Weights of a small transformer language model.
Architecture: RMSNorm before each block, rotary positions, no biases in attention or MLP, untied embeddings, normalized queries and keys.
Training: a variant of SOAP for these matrices, 489M tokens, 7464 steps.
Each number is 128 + 24 x the weight over the matrix's rms, rounded and kept within 0 to 255. Layers, rows and columns count from 0.

# layer 7 MLP gate, 704x256, rms 0.223, rows 100-204, columns 192-255
[[127 137 142 145 109 156 129 153 102  96 169 151 140 112 151 127 107 140 176 118 115 155 106 156 103  79 106 137 127 125 121 163 127 152 142 143 114  87 145 115 177 152 206 155 118 156 113 105 135 155 133 143 127 147 153 144 110  94 108 155  94 117 142 151]
 [ 88 124 110 159 120  91 104 165 110 151 159 114 114 129 146 128 129 106 183 101 132 144 131 104  75 131 133 158  86 129 103 144 130 155 118 145 134  86 119 130 126 126 134 153  97 114 127 162 156 144 143 112 124 115 140  83 141 110 119 110 176 109 136 112]
 [131  91 156 183 111 115 117  95 158 162 152 123 121 135  86 184 114 122 140 151 155 141 174 152 132 112 129 118 109 138 127 147 133 140  95 147  93 124 122 126 159  92 145 110 150 126 105 177 122 123 139 161  95 185 120 134 133 130 105  96 116 136 109  98]
 [153 136  95 137 136 118 106 136 124 106 158  84 189 128 110 103 112 104 163 116 183 133  75  92 145 125 177 135 135 129 118  89 119 129 158 137 117 153 128 168 149  63  90 145 101 116 108  98 125 135  90 132 141  97 133 113 144 133 135 160 107  92 111 172]
 [167 155 160  82 161 155 120 142 161 105 167  86 169 153 145  93 134 108 152 141 103 114 118 190 153 155 155  96 157 143 135 108 124 139 118 102 115 138 158 172 125 130 111 179 151 153 156 106 134 138 136 132 116 126 141 182 143 115 156  72 133 152 100 129]
 [112 151 148 117 113  99 139 165 134 192 178 160 107 153 103 111 171  78 142 124 126 130 100 155 163 167 142 123 132  78 129 125 136  90 142 113  84 103 127 106 134 100 125 104  95 130 143 149 154 129 113 131 121 129 167 153 122 133 125 154 123 145 117 145]
 [126 130 138 128 132  89 133 147 142 154  78 131  97 116 101 145 120 103 118 132 125 127 114  97 120 115  82  54  85 137 151 106 154 127 108 159 118 117 156 101 148 111 131 135  80 169 138 153 122 171 112 142 125 155 157  99 113 121 116 119  66 178 136  91]
 [105 112 118 115 145 106  80 115 124 142 182 142 163  93 106 154 135  93 117 116 123 149 155 143 168 125 119 124 163 114 155 140 151 123 146  91  98 180 138 105 109 180 195 162 140  92 113 152 147 154 112 155 126 117  93 126 138 120 130 108 100 118 135 152]
 [130  89 142 112 108 130 126 129 100 108 113 101 122 136 128 155 126  70 122  94 138 151 135 141 155 123 158  88  73 124 130 132 127 130 137 148  97 151 126 126  79 125 127  88  66 106 100 138 139  58 144 172 113 150 121 120 145 130 128 117 135 127 118 134]
 [ 99  93  96 111 101 111 102 124 128 164 142 137 109 133 118 185 112 110 115 174 129 129 120 151 120  68 158 100  89 125 111 161 142 116  99 124 131 103 170 113 119 152 117 108  98 138 137 110 155 148 123 102 132 156 119 118 144 168 140 120 106  91 148 139]
 [126 182 142 124 104 132  97 136 133  66 115 127 145 166 144 130  61 131 161 127 118 133 172 125 138  96 136 112 147 164 120 132 126 115 131  88 126 140 146 109 180 149 104 121 115 182 173 143  99 140 146 169 129 138 141 192 153  82 119 104 128 139 140 153]
 [140 134 115  94 114  81 103 108 141 101 107 138 137 159 101 133 116 145  98 111 155 166 146 122 135 112 113 145 150 136 102 124 128 129 108 114 145 113 138 152  88 145 126 131 150 182 152 104 139 105  80 131 142 167 127  85 134 134 103 116  81 123 156 110]
 [121 136 122 172  98 109 188 119 102  83 140 122 146 143  77 117 102 157 128 143 159 103 144  78 131 142  65 144 132 129 100 150 135  97 147 143 100 131 107 131 156 153 183 150 149 138 123 129 135  70 109 120 108 118 128 142 128 147 111 120 153 116 122  80]
 [110 131 119 122 148 126 158 130 164 102 131 127 136 115 103 120 158 133 119 141  93  99 145 122 132 105 137 130 119 103 149 137 163 109  96 125 111 194  66 122 132  97  91 114 143  86 138  97 103  85 129 128 138 150 136 105 100 127 105 160 101 183 111  99]
 [153 130 132 144 131 116 120 132 163 144 177 118 121  99 134 132 126  99 121 139 103 160 117 147 105 155 121 124 128 131 142 129 145 126 165 127 163 149 106 119 128 113 121 127 108 127 117 174 136  91 110 108 112  82 153 140 137 122 105 113 141 144 114 165]
 [170 108  94  91 122 130 108 191 125 139 133 138 154 120 138 124 102 102 138 115 147 115 116 166 138 150 176 114 148 142 134 116 116 156 115 117  94 105 104 137 136 154 176 149 133 134 134 145 102 149 148  90 147 122 109 162 183 131 128 148 132 113  77 122]
 [146 106 131 135 107 112 112 137 156 134 162 137 114 153 150 126 101 139 133 145  96 121  91 135 162 141 162 130 139  80  89 161 119 131 109  97 161 105 127 102 116 134 175 134 139 152 101 137 114 123 119 140 128 147 122 162 136 145  75 121 111 104 160 138]
 [124 152 155 151 122 137 147 138 125 112 146 159 125  94  96 140 135 100 104 120 149 163 165  86 138 138 151 163 124 148 146 128 134 145 145 156 137 189 104 130  89 122 111  74 109 132 117 115 119 100 105 134 175 125 120 132 181 131 135 149  92 114 141 148]
 [124 120 118 160 147 115  85 121  81 118 159 114 103 131 127 108  97 119 134 142 144 132 124 157 127 161 164  85 163  90 112 128 125 149 140 165 143 128 135 166 144 168 131 133 168 152 127  71 155 154 107 111 167 146 154 141  97 120 126 122 146 122 141  97]
 [140 123 114  97 153 115 112  90 113 110 121 127 135 102 149 117 124 162 146 130 113  99 119 105 124 114 115 120  88 120 146 137 113 101 130 151  91 118  98 159 106 138 167 106 109 141 112 107 115 107 156 140 121 152 108 120 116 128  84 149 120 143 137 122]
 [124 107 155 101  95 100 106 133 116 142 151 144  62 112 103 158 131 126 136 110 119 111 113  96 108 127 123 122 134 107 122 171 110 140  95 150 135 122 170 121 158 149 120  82 150 116  94 124 100 111 136  88 139 115 179 110 177 166 105 103 134 108 159 125]
 [109 134 104  99 121 103  76 114 109 148 133 129 123 143 101 160 156 129 136 153 100 139 151 171 115 163 141 160 115 153 144 115 125 157  96 105 145 111 145 171 146  97 134  92 145 124 113 137  93 134 145 142 122 123 109 121 202 168 128 137 172 146 105 151]
 [142 123 187 120  94 152 131 133 135 113 120  98 116 123 147 124 150 121 104 159 137 125 116 101  91 145 112 115  88 143 121 170 134 166 126 157 103 120 113 147 136 155 116 113  82 155 155 131 178 121 101  87 170 119 119 123 104 108 136 169 158 127 122 125]
 [147  81 121 146 153 152 129 132 144 124 133 139 119  99 132 130  91 160 122 121 122 157 126 161 114 134 148 187 155 118 140 140 131 163 119 149 139 138  83 153 126 150  91 177 100 161 129 128 160 132 150 197 139 125 149  88 141 132 113 124 124 142 139 107]
 [118 119  86 140 111 143 145 152 164 108 124 158 152 110 135 139 116  87 102 142 116 116 182 163 139 139 122 141 123 138 163  76 100 109 129 163 140 133 115 123 144  88 106 136 140 132 128 106 134 105 131 153 114  98 116 149 128  95 121 153 121 148 129 133]
 [175 138 166  95 121 131 103 101 134 128 156 127 187 157 157 119 143 151 142 136 104 186 141 146  98 116 109 109 105 123  96 143 122 103 153  72 131 111 134 154 152 132 141 119 120 147 172 121 142 159 108  99 147 141 107 145 153 151 131 151 110 105 130 145]
 [139 150 159  96 138 112 147 134 143 142 124 136 119 136 128 121 125 165 142 147 132 127 182 108 137 120 121  86 114 183 121 159 120 111 109 142 122 100 161 124 140 128 108 124 117  63 137 113 124 162 139 126 114 122 136 154 163 143 151 153 153 119 149 163]
 [120 182 105 126 104 139 136 177 135 177 127 159 127 175 119  91 167 150  94 129 181 130 105 130 166 142 103 123  87 125 147 106 170  87 148 160 156 156 101 113 134 146 148 149 154 120  69 182 131 124 125 119 129 133  99 124  94 115 100  77 156  89 160 154]
 [139  81 148 102 156 127 142  97 109 120 136 134 109 119 110 138 147 122 134 103 150 116 122 139 140 143 137  95 107 108 141 128 117 121 137 160 126 110  97 158 124 126 142 110 133 135 159 120 150 105 100 132 132  90 115 160 113 109 126 113 103 144 146 103]
 [139 124  89 136 120  85 117 146 151 157 116 136 104 134 126 174 117 109 124 158 114 119 160 106 148  98 130 158 124  92 134 146 106 122 128 153 123 146 137 110 139 121 153 135 151 119 107 149 129 134 105 136 114 108 107 109 108 100  99 159 111 111 141 153]
 [ 84 142 153 135 123 125 160 120 135 132 171 134 116 178 122 156 110 108 120 129 135 154 166 120 121 147 116 141 103 136 108 128 115 114 149 104 113 120 130 124 131 153 138 106  97 150 126 151 107 130 140 133 115 104 127 126  96 149 121 130 102 107 124 111]
 [113 126 162 133 113 183 127 135 107 163  87 144 119 118 154 129 144 149 126 157 142 201  91 118 106  93  74 111 145 135  84 144 144 132 148 128 117 106 113 108 128 154 101 149 122 122 106 128 127  74 100 197 119  81 102 155  91 133 148 106 148  99 167 141]
 [ 83 108 117 140 144 120 138 176 148 130 139 120 156 103  74  59 137  95 131 142 113 142 107 154 112 118 142 103 121 136 151 173 123 133 160 156 117 107 169 137 160 105  67 147 130 111 120 146 128  99 125 111 168 130 129 130  82 108 101 140 119 131 149 156]
 [144 159 147 183  72 121 153 150  77 153 154  90 145 164 103 129 151 150 109 146 120 117 142 134 110 162 125 125 105 149 106 147 163 127 121 121 106 158 155 145 136 136 115 128 119 123  99 129 124 124 114 102 125  93 141  89 116 125 153 134 132 131 141 136]
 [128 104 133  81 135  97 115 117 154 118 145 156 110 123 125 120  99 131 116 109 128 148 119 148 128 154 152  92 126 109  82 110 125  99 142 122 130 129 102  97 114 167 135 143 103 128 134 144 127 133 127 108 110  90 131 127 156 114 121 167 152  93 142 165]
 [138 123 158 107 100 137 134 139 118 139 132  99  72 133  97 135  73 151 138  91 179 124 132 133 120 147 110 161 163 133 178 155 127 125  87 114 118 127 198 122 103 146 118 108 151 121 151 136 159 154 106 127  79 148 145 146 123 144 135 160 135  91 106 162]
 [157 187 128 110 139 111 150 157 101 138 125 146  89  97 162  95 111 147 147  83 137 138 173 125 126 146 124 140 140 106  75 115 129 126 175 113 125 135 130  83  85 120 106 120  87 128 104  96 144 153 119 137 162 152 134 165 116  88  93  89 135 155 117  97]
 [161 149 115 122  98 130  98  97 149 109 137 121 125 149 138 159 109  98 136 170 135 171 169 140 139 104 105 149 163 156 137 125 151 139  84 170 148 134 162  77 138 107 155 101 161 134 147 114 122 166 155 102 159 104 131  88 112 123  91 113  79 145 146 100]
 [170 136 121 118 119 107 150 123 140 110 147 147 124 119 125 105 172 140 121 113 132 103 166 103 149 160 142 108  89 117 116 114 164 106 154 116 129 111 122  72 105  97  77 142 140 141 149 124 104 127 163 130 160 119 124 112 120  88 108 151 135 136  93  95]
 [ 67 149  74 161 123 141 161 109 128  92 119 141 127 114  86  89 115 138  86  93 113 146 118  96 132 127 113 106 130 146 108 160 184 131 139 142 139 121 133  62 137  94 144 163  98 180  94 149 170 157 178 127 121 101  89 110 111  81 139 120 123 122  80 134]
 [120 160 134 118 110 140 102 128 140 132 141 157 107 104 122 151  99 100 135 110 119  98 114 165 142 155 122 160  78  89 118 168 127 183 117 170 114 111 111 149 136 109 109 125 144 129 133 103 121 117 110 132 168 140 117 121 109  74 133 131 121 119  92 143]
 [110 109 118 149 123 131  76 172 135 127 111 132  79 116 115 168 161 122 139 162 157 164 197  89 157 133 156 155 105 139  95 164 133 126 112 155 122 172 128 133  64 164 146 122 132 163 127 148 111 121 147 146 134 134  72 126 125  95 137 130 129 139 111 154]
 [100 133 145 146 132 155 115 172 170  89 137  40 136  98 149 150 130  88 132 136  89 138 100 138 111 172 106 108 151 112  87 162 107 152 109 147 134 123  82 157  94 136 120 120  81 120 173  93 133 107 113 151 109 123 141 100 149 115 142 129 174 120 104 125]
 [126 151 131  76 140 106 153 106 110 137  79 161 132 112 144  54 117 140 152  88 107 131 107 123 117 155 158 134 118  73 167 133 140 152 140  80 192 138 168 140 134 139 114  89 167 109 150 122 173  96 148 120 164  88 129 140  94  83 104 104 136  98 139 121]
 [106 157 169 114 142 127 137 163 147 182 192 126 135 140 136 127  93 109 143 115  99 175 102 129 131  94 186 141 149 139 134 133 130 145 117 113 127 150 138 125 119 138 107 167 162 144 153 136 119 148 113 108 154 103 144 157 109 144  82 141 133 134 121 149]
 [123 121  54 149 145  98 119 112 165 114 140  96 136  59 136 142 130  89 115 115 134 184 119 134 161 149 143 142 121 172 161 133 120 152 157 123 126  91 144 123 119 122 131 115 153 184  98 100 120 120 106 133 147 127 115 125 110 115 123 119  98 144 131 131]
 [129 131 165 118 147 131 128 118 132 160 137 119  88  96 148 117 136 176 100 181 139 141 107 119 121 122 153 156  94 138 152 124 129 147 140 124 103 107 129 129 143 130 150 162 170  89  89 130 112 126 136  95 127 127 160 127 149 201  87 107 114 131 104 134]
 [ 99 158 139 137 138 106 154 149 133  90 129 126 129 135 129 124 123 132 101 126 109 107 143 125 118 133 134  85 116 125 123 117 150 141 159 132  75 168 125  75 126 171 129  49 149  77 132 107 104 120 117 182 134 148 122 116 122 151 145 119 119 136 121 150]
 [136 101 145 115 116 101 126 142 132 150 163 154 100 166 135  78 156 157 105 142  95 131 143 111  93  80 109 153 115 122 144 117 130 100 108 126 164 158 128 154 127 115 102 138 113 128 188 152 174 112 155 111 135 127 113 164 127 131 125 116 131 146 112 143]
 [130 116  82 136 126 132  93 157 136 134 125 153 113 121 136 143  89 115  91 129 147 134 160 123 100 165  89 110 126 117 105 105 145 149 137 139 116 152 145 144 106 116  99 125 164 120 114 142 114 157 133 176 122 131 104 131 105 125  96 102 134 111 103  83]
 [134 131 126 143 144 177 185 137 131 123 104 101 113 151 167 151 148 119 124 133  83  87 152  95 129 111 131 124 152 174 104 140 144 117 144 106 119 115 119 115 124 135  87 167 108 149 124 113 138 130 141 127 102 141 134 119  98 159 152 105 110 142 136  99]
 [137  81 123 120 143 128 155  75 145 140 135 167 142 136 134 154 139 120 108 127 144 170 159 141 133 155 137  88 131 129 135 120 116 124 117 184 127 162 126 103 103 119 138 138 110  83 169 102  55 127 169 127 153 119 157 149 110 116 155 119 120 111 100 142]
 [133 168 129  88 118 128 103 114 108 103  89 115 169 141 118 189 125 136 153 142 140 151 124 131 109 107 144 137 106 134 108 139 138 141 125 126 136 125 116 110 114  99 126 147 168 101 127 103 159 134 129 156 106 114 135 135 130 148 146 122 106  97  93 133]
 [112 138 119 119 106 132 104 118 114 109 120 126 103  93 111 130 166  97 140 163 125 147 130 131 140 126 166 132 120  94  60 159 148  92 110 153  92 141 122 135 132 134 124 139 114  99  85 106 134 133 136 138 122 137 135 137 127 121 154 138 159  79 152 135]
 [152 165 117 134 102 177 132 128 125 161 137 134 134  89  84 180  90 133 100 132 130  84 127 161 115 110 101  83 138 141  94 154 140 163 104 109 154  94  71 116 144 126 170 153  95 131 110 127 129  97 126  85 154 126 146  90 153 159 123  77 115 121 102 163]
 [ 78 109 154  83 143 134 154 170 130 118 100 145 130 147  92 133 106 128 110 111 131 130 129 174 153 107 149 147 141 141 145 103 108 151 128 133 115  78 108 156 131  89 121 129 153 159 119 101 108  95 147 123 161 127 130  92 104  84 135 104 119 116 116  80]
 [136  71 119 114 118 126 133 101 117 123 127 114 108 140 126 125 124  95  75 123 140 121 212 139  88 159 136 121  97  92  90 141 173 134 128 131  89  74 145 140  84 168 123 145  84 157 121 126 119 114  94 175 137 122 150 132 149 117 128 109 146 138 147 114]
 [186 179  87 126 169 134 139 122 116  96 111 119 117 129 132 171 136 147 129 145 130 136 111 145 171 147 143 123 144 112 114  92 122 113 182 115 124 152 147 158 137 125 140 103 180 145 124 114 166 129 117 134 132 122 120 109 112  82 103 102 161 138 114 130]
 [ 80 127 143 140 150 149 138 139 132 177 142 147 138 135 160 126 125 143 139 103 131  66 145  98 136 144 155 130  89 141 152 103  84 162 169  94 115 123 122 102 134 117 116 149 145 105 132 122 128  91  94 138 124 148 128  93 148 135 119 157 150 136 182 107]
 [ 96 134 174 111  93  98 163 103 150 150 106 135 119 119 114  89 144 138 107 205  92  75 163 111 154 136 120 126 119  81 131 167 111 165 132  99 101 128 102 107 132 140 132 136 143 126 119 106 120 102 149 148 147 125 107 132  80 152 149 139 105 111  97 124]
 [152 149 138 160 149 120 103 106  82 132 141 130 120 129 127 107 125 129  64 148 135 141 143 155 129 116 114  77 117 112 164 124 147 132  79 173  79 159 145 114  99 112 130 120 115 142 100  85 130 119 104 105 154 127 126 129 120 134 131 116  97 170 163  99]
 [174 168 130 114 199 130 121 160 151  44 126 118 141 134 145 175 145 159 114  99 158 136 110 158 111 117 147 168 176  82 134 133 131 155  99 123 160 165 144 151 103 161 111 131 100 121 175 156 173 116 134 159 120 115 132 101 146 153 112 128 118 140 129 144]
 [ 94 105 111 137 114  69  98 126 144 141 107 138 130 143 115 121 109 120 106 127 126 105 101 140 114 106 125 106  86 149 117 162 146 157 123 110 130 128 149  98 146 127 113 148 122  95 167 122  70 116 103 139 137  58 105  89 146 106 154  82 117 127  91 153]
 [131 120 126 164 145 126 150 138 105 155 160 148  79 106 128 161 124 154 138 156 100 152 108  99  91 101 143  82  99 133 103 154 132 126  86 121 101  86 127 127 153 144 119 161 145 124 127 111  89 116 185 163 144 102 121 106 126 113  79 156 202 162 139 122]
 [144 106 104 144 156 173 135  97 109 110 128 109 122  83 150 166  85 157 144 149 163 126 118 107 146 152  68  75 142 107 134  99 174  57 146  83 121 146 103 121 105  78 115 132 133 132  96 118 174 105  95 131 154 104 146 119  88 122 136 149 134  99 152 103]
 [174 157 114 179 143  73  96 131 134 119 102 122 115 110 139 114 177 122 114 157 153 144 109  87 113  78 140 108  98  98 117 122 152 118 115 100 122 116 137 141 137  70 125 188 135  86 152 102 136 116 134 112 108  90 148 133 129 147 150 140 120 161 152 149]
 [150 157 181 149 106 104 113 147 128  92 130 140 126 127 119  95 147 145 141 145 120 174 155 116 119 107 127  89 164 142  93  98 152 112 124 101 136 133 163 124 133 138 112 111 151  94 169 152 145 117 141 126 116  85 136 162 145 151 151 107  98 100 156 115]
 [124 112 120 161 118 122 135 129 136 122  91 124 170 123 148 160 134  99 120 125 145 135 151 144 126 116 136 190 118  99 132 154 149 112 151 132 114  87 133 107 101  94 110 142 179 123 126 101 108 118 127 134 148 103 134 120 132 126 134 140 110 103 132 136]
 [134 136  88 132 114 151 175 125 105 131  88 149 163 138  94 152  91 133  97 116 177 134 166 125 109 103 110 142 131 116 154 110 177 135 133 121 150 133 133 116  99 112 137  84  99 103  99 139 162 132 153 152 128  77 146 132 118 133 183 104 113 139 149 127]
 [119 125 166 144 108 149 135 123 127 164 112 115 105 174 100 143 115 129 110 100 171 136 105 130 138 126 129 113 141 119 117 111 139 172 107 125 101 117  95 132 115 113  91 133 135 151 137 121 157  90 133 163 123 167 120 147 161 105 150  84 130 126 128 145]
 [130 158  86 124 105 149 136 109 134 119 173 110 121 109  92 113 145  99  99 135 183 134 127 153 129 143 146 122 127  98 133 140 113 115 118 157 112 129 187 158 117  89 115 141  95 105 149 142 151 173  84 144 152 192 109 124 129  87 127 111 138 121 107 157]
 [119 102 120 161 106 147 153 161 133 102 123 100 144 136 150 155 114 105  88 158 115 153 147 130 162 143 129 133 122 124 109 107 166 128 143 166 103 112  65 137 129 193 128 125  88 117 115  96 127 132 132 135 113 110 148 139 129 125 134 147 132 123 156 171]
 [128  86 105 173 120 148 145  92 139 122 151 158 102 136 148 134 111 144 132 159 134 164 166 132 114 134 147  78 155 158 136 124 138 129 125 114 114 134 137 136 130 101 111 148 159 154 138 120 131 132 141 129 147 135 125 147 144 146 113 126 142 121 100 114]
 [158 180 107  90 101  97 117 128 149 112 116 139 123 140 111 132  96 103 100 102 160 127 186 140 123 172 125 121 156 158 134  72 108 150 155 158 125 138 185 142 128 143 153 169 125 160 144 142 159 131 145 134 143  84 137  87 163 146 120 126 149 102 138 156]
 [148 137 141 142 105 117 156 142 124 122 142 156  91 120 125 127 102 146 101 154 157 124 144 109 121 120 151 107 103 149 154 127 155 128 104 111 115 133 135 133 131 146 107 169 113 152 102 125 140 140 112 113 124 141  90 149 128 110  94 117 151  96 122 126]
 [169 189  99 142 120 146 155 128 152 113 118 136 161 126 146 143 130 112 137  69 146 100 184 145 118 147 155 119  93 117 108 122 132 135 148 147 136 113 137  99 112 194 129  98 122 112 129 122 118  76 122 120 112  94  92  92 122 130 104 120 171 153 120 143]
 [138 147 135 148 145 158 115 113 125 122 151 161 167 151 134 112 127 105 126 114 145 110 123  89  87 144 126  82 110 143 108 111 104 121 108 106 139 153 112 164 148 146 130 178 154 183 155 142 177 109 116 116 121  98 146 117 163 127 176 123  90 150 134 134]
 [128 107 149 108 130 164  95 127 132 142  98 118 134 115 148 106 153 121 124 135 159 116 141 111 135  81 156 104 109 139 120 133 129 165 110 165 160  94 136  67 157 126  98 166 157 144 122  75 130 128 111 154 113  88  99 141 109  94 139 140 178 151 141 119]
 [ 61 120 142 129 140 129 145 154  95 131 146 154 124 111  77 163 135 131 130 171 113 115 111 122 103 144 146 116 117 134 121 100  95 153 113  92 146 114 135 160 123 150 146  86 168 131  79 164 131 121 124  96 151 132 146 118 143 143  99  95 138  89 131 140]
 [132  97 131 123 139 138 118  97 115 135 114 128 127 121 106 131 130 105 155 149 144 145 127 106 124 112 121  96 169 107 145 165 112 166 116 149 140 143 130 131 120  86 158 137 115 119 123 133 127  85 121  92 144 156 131 109 138 165 122  99 117 142 131 159]
 [112 144  78 133 152 184 126 118 141 147 136 139 110 124 157 123 109 121 124  99  98 122  99 147 134 129 113 135 157 110 106 140 136  90  96 118  94 138 126 149 167 111 124 125 144 138 171 105 172 127  80 158 186 114 157 115 156  89 160 160 122 156 112 121]
 [136 128 127 178 135 127 143 171 138 109 128 149 146 150 131 127  83  80 150 132 103 127 140 154  83  87 143 133 138  84 137 140 115  96 118 149  76 137 143 116 124 122 126 133 150  98 147 170 129 142 135 135 143 141 150  88 144 130 159 103 121 155 127 120]
 [158 101 127  67 165 108 106 133 125 126 129 127 102 137 116  66 112  87 136  77 130 174 107 132 149 167 198 158 141 120 133 105 138 135 142 105 156 127 117 131 133 164 120 116 155 145  97  74  91 126 146 119 135 145  97 141 104  99 118 108 146 165 104  96]
 [116 119 126 120 141 144 123 155 113 107 106 102  98 109 146 153 122 130 152 115 144 171 121  99 144 133 155 113  93 171 148 125 100 139 171 110 123  93 127  91  87 115 112 121 150  96 121 108 116 104  98 132 132 146  94  95 176 161 110  93 164 101 168 145]
 [183  79 113  99 145 167 119 190 142 148 120 116 108 154 139 131 120 160 142 133 125 131 122 151  80 116  90 135  91 138 142 110  86 122 166 142 115 171 118 148 145 174 112 158 123 152 144 142 158  99 130 113 172 100 149 109 120 143 133 143 165 124 130 142]
 [148 123 172 155 149 155  95 140 132  89 112 107 184 166 119 121 139 108  98 126  89 118 117 150 153 123 147 104 178 118 123 141 145 118  98 120 134 134 124 188 138 113 114 121  83  94 134 126 101  75  95 148 103 109  79 148 120 142 124 118 210 169 130 119]
 [129 143 183 102 163 137 124 101 143 112 114 154 143 119  99  97 150 127 127 126 104 134  95 114 108 139 109 144  99 113 114 173  85 140 148 106 166 167 155 156 159 142  72 108 171 132 118 119  84  88 154 151 167 109 127  85 107 161 138 129 124 115 157  87]
 [108 136 116 118 134 125 137 115 100 107  97  99 106 125  92 132 111 109 101 144 134 141 116 122 142 117 136 139 147 131 105 130  95 162 117  88 132  92 119 116 140  98 127 113 169 152 127  97 173 114 141 114  96 183 109 172 146 131  81 149 123 140  84 126]
 [ 79 147  98  95 119 153 106 108  99 119 107 118 117 143 109 137 149 160 148 151 118  99 111 136 123  93 120 123 115  97  98 112 105 130 111  99 140 107 153 190  93 155 108 115 185 154 145 178 146 111 103 123 136 124 154  87 103 112 114  89 142 125  99 102]
 [159 153 131 147 150 139 118 119  87 120 107  80 171 152 109 121 103 134  88 136 102 149 130 140 176  93  95 114 139 154 168 142 137 132  89 131 107 100 139 119 114 112 162  93 133  87 117 143  93 115 153 128 129 115 115  88 121  70 174 153 105 135 173 110]
 [158  87 108 132  71 152  92 122 162 123 159 141 138 145 139 158 112  87 115  90 154 108 159 182 125 121 132 166 143 135  93 154 139 107 135 177 132 123 101 150 115 116 150 103 100 108 144 154 146  97  74 130 111 142 121 116 147 157 140 170 129 112 110 128]
 [126 112  96 106 110  95 103 138 139 167 131 135 140 114 128  86 131 122 139 120 134 155 122 166  88 112 164 149 119 107 114 153 144 161 104 134 102 127 141 126 188 104 120 107 100 120 120 156 135 143 107 132 109 103 137 114 134 191 128 121 154 135 117  98]
 [127 149 125  87 178  92 124 103  60 106 161 108 139 121 148 162 124 179 154 101 150 150 122  93  67 145 157 103 105 132 121 132 140 125 144 142 128 139 120 119 135 106 134 134 131 117 147 158  76 138 142 129  98 137 164 156 127 104 102 106 149 163 116 133]
 [125 140 114 147 122 180 112 144  90 125 108 165 159 119 163  81 143 112 155 126 106 116 107 145 136  96 108  83  98  87 119 116 106 158 145  76  82  80 141 146 137 110 108 112 160 141  81 142 114 106 131 123  64 125 119  96 159 139 120 149 139 118 121 162]
 [161 130 139  91 141 153 155 139 150 118 115 130 131  95 160 172 129 132 150 120 148 147  95 135 137 152 129 122 190 150 131 146 180 116 154 112 114 164  98 104 138  99  89 128 120 128 132 123 150 125 147 130 132 108 158 133 108  93  94 137 150 101  92 126]
 [129 151 129 161 115 137 128 132 104 185  98 135 119 129 135 131 139 161 110 187 115  97 125 120 129 147 118 111 130 145 115 131 112 148  99 144 113 113 169 148 103 100  99 117 159 122 151 112 170 107 118 132 111 134  93 120 124 118 110 130 145 131 167 116]
 [157 151 122 191 131 180 107 119 147 141 129 126 126 108 123 150 101 117 134 104 148 113 185 103  90 145 128 166 117 135 142 198 142 156 160 102 117 142 130 145  84  96 143 131 121 141 139 146 134 147 109 125  88 133 158 101 139 141 103 149  57 145 110 159]
 [132 108 128 111 129  98 138 117 150  67 109 126 147  97 106 131 145 123 105  97 101 105  91 133 149 121 130 122  92 113 166 112 124 165 127 140 102  94 149  85 128 124 121 104 165 159 154 153 117 127 105  88 112  97 134 108  97 131 110 129 111 133 135 175]
 [152 155 105 133 158 103 118 130 141 153 119  80 109 141 148 130 161 117 107 131 140 144 151 129 146  88  93  80  84 124 124 131 116  74 130 105 117 162 177 129 143 125 113 137 117 156 174 123 163 113 175 139 125 124 114 151 122 125 140  89 130  79 130 111]
 [152 102 116 122 139 108 147 158 181 152 106 124 155  90 157 148 126 112 116 127 120 162 163 128 158 128 119 126 165  90 154 130 118 109 142 157 152 132 112 107 138  98 121 134 115 108 140 124 115 137 161  62 159 137 138  78 116  97  94  94 115 105 152 108]
 [177 137 138 103 136 149 143 102 109 140 119 140  87 155 174 122 119 148 148 135 143 145 155 119 143 120 140 103  96 153  95 126 165 132 133  98 110 166 115 127 150 148 128 127 120 105 125 161  78 110 157 140 126 107 101 111 149 117  87 106 132 118 159 105]
 [114 100 116 133 123 157 192 169 119 178  95  91 149 120 138 122 126 122 121 101 119 136 130 114 149 150 117 159 121  89 141 139  77 109 135 145 114 154 166 110 118 107 112 134 136 156 143  98 140  94  84  98 124 125 167 115 169 130  87 141 195 122 108 121]
 [ 69 118 101 128  71 119 150 126 195 154 121 134  79 134 142 157 101 135 121 122 129 120 122 118 147 181 149 124  63 107 118 176 144 100 105 135  87 138 132 127 167 155 151 131 124 142 143 129 139  87 136 184 176 115 148 127 112 138 151  96  97 165  91  86]
 [143 138 131 161 125 129 138  92  93 122 120 149 119  96 156 162 153 123 111 122 145 134 143 139 151 138  79 170 142 106 111  68 152 118 101 175 155 136 132 125 169 118 184 156 161 132  99 144  90 119  81 144 145  98 110 107 104 113 140 121 101  98 142 168]
 [123 159 117 129 151 152  82 128 102 151 116  85 111 113 139 105 116 120 160 122 160 135 121 136  90  92 132 137 112 126  94 153 109 174 129 135 111 121 130  99 149 143 132 136 120 129 104 154 119 106  77 112 119 139 119 135 134 179 161 135 113 135 121 153]]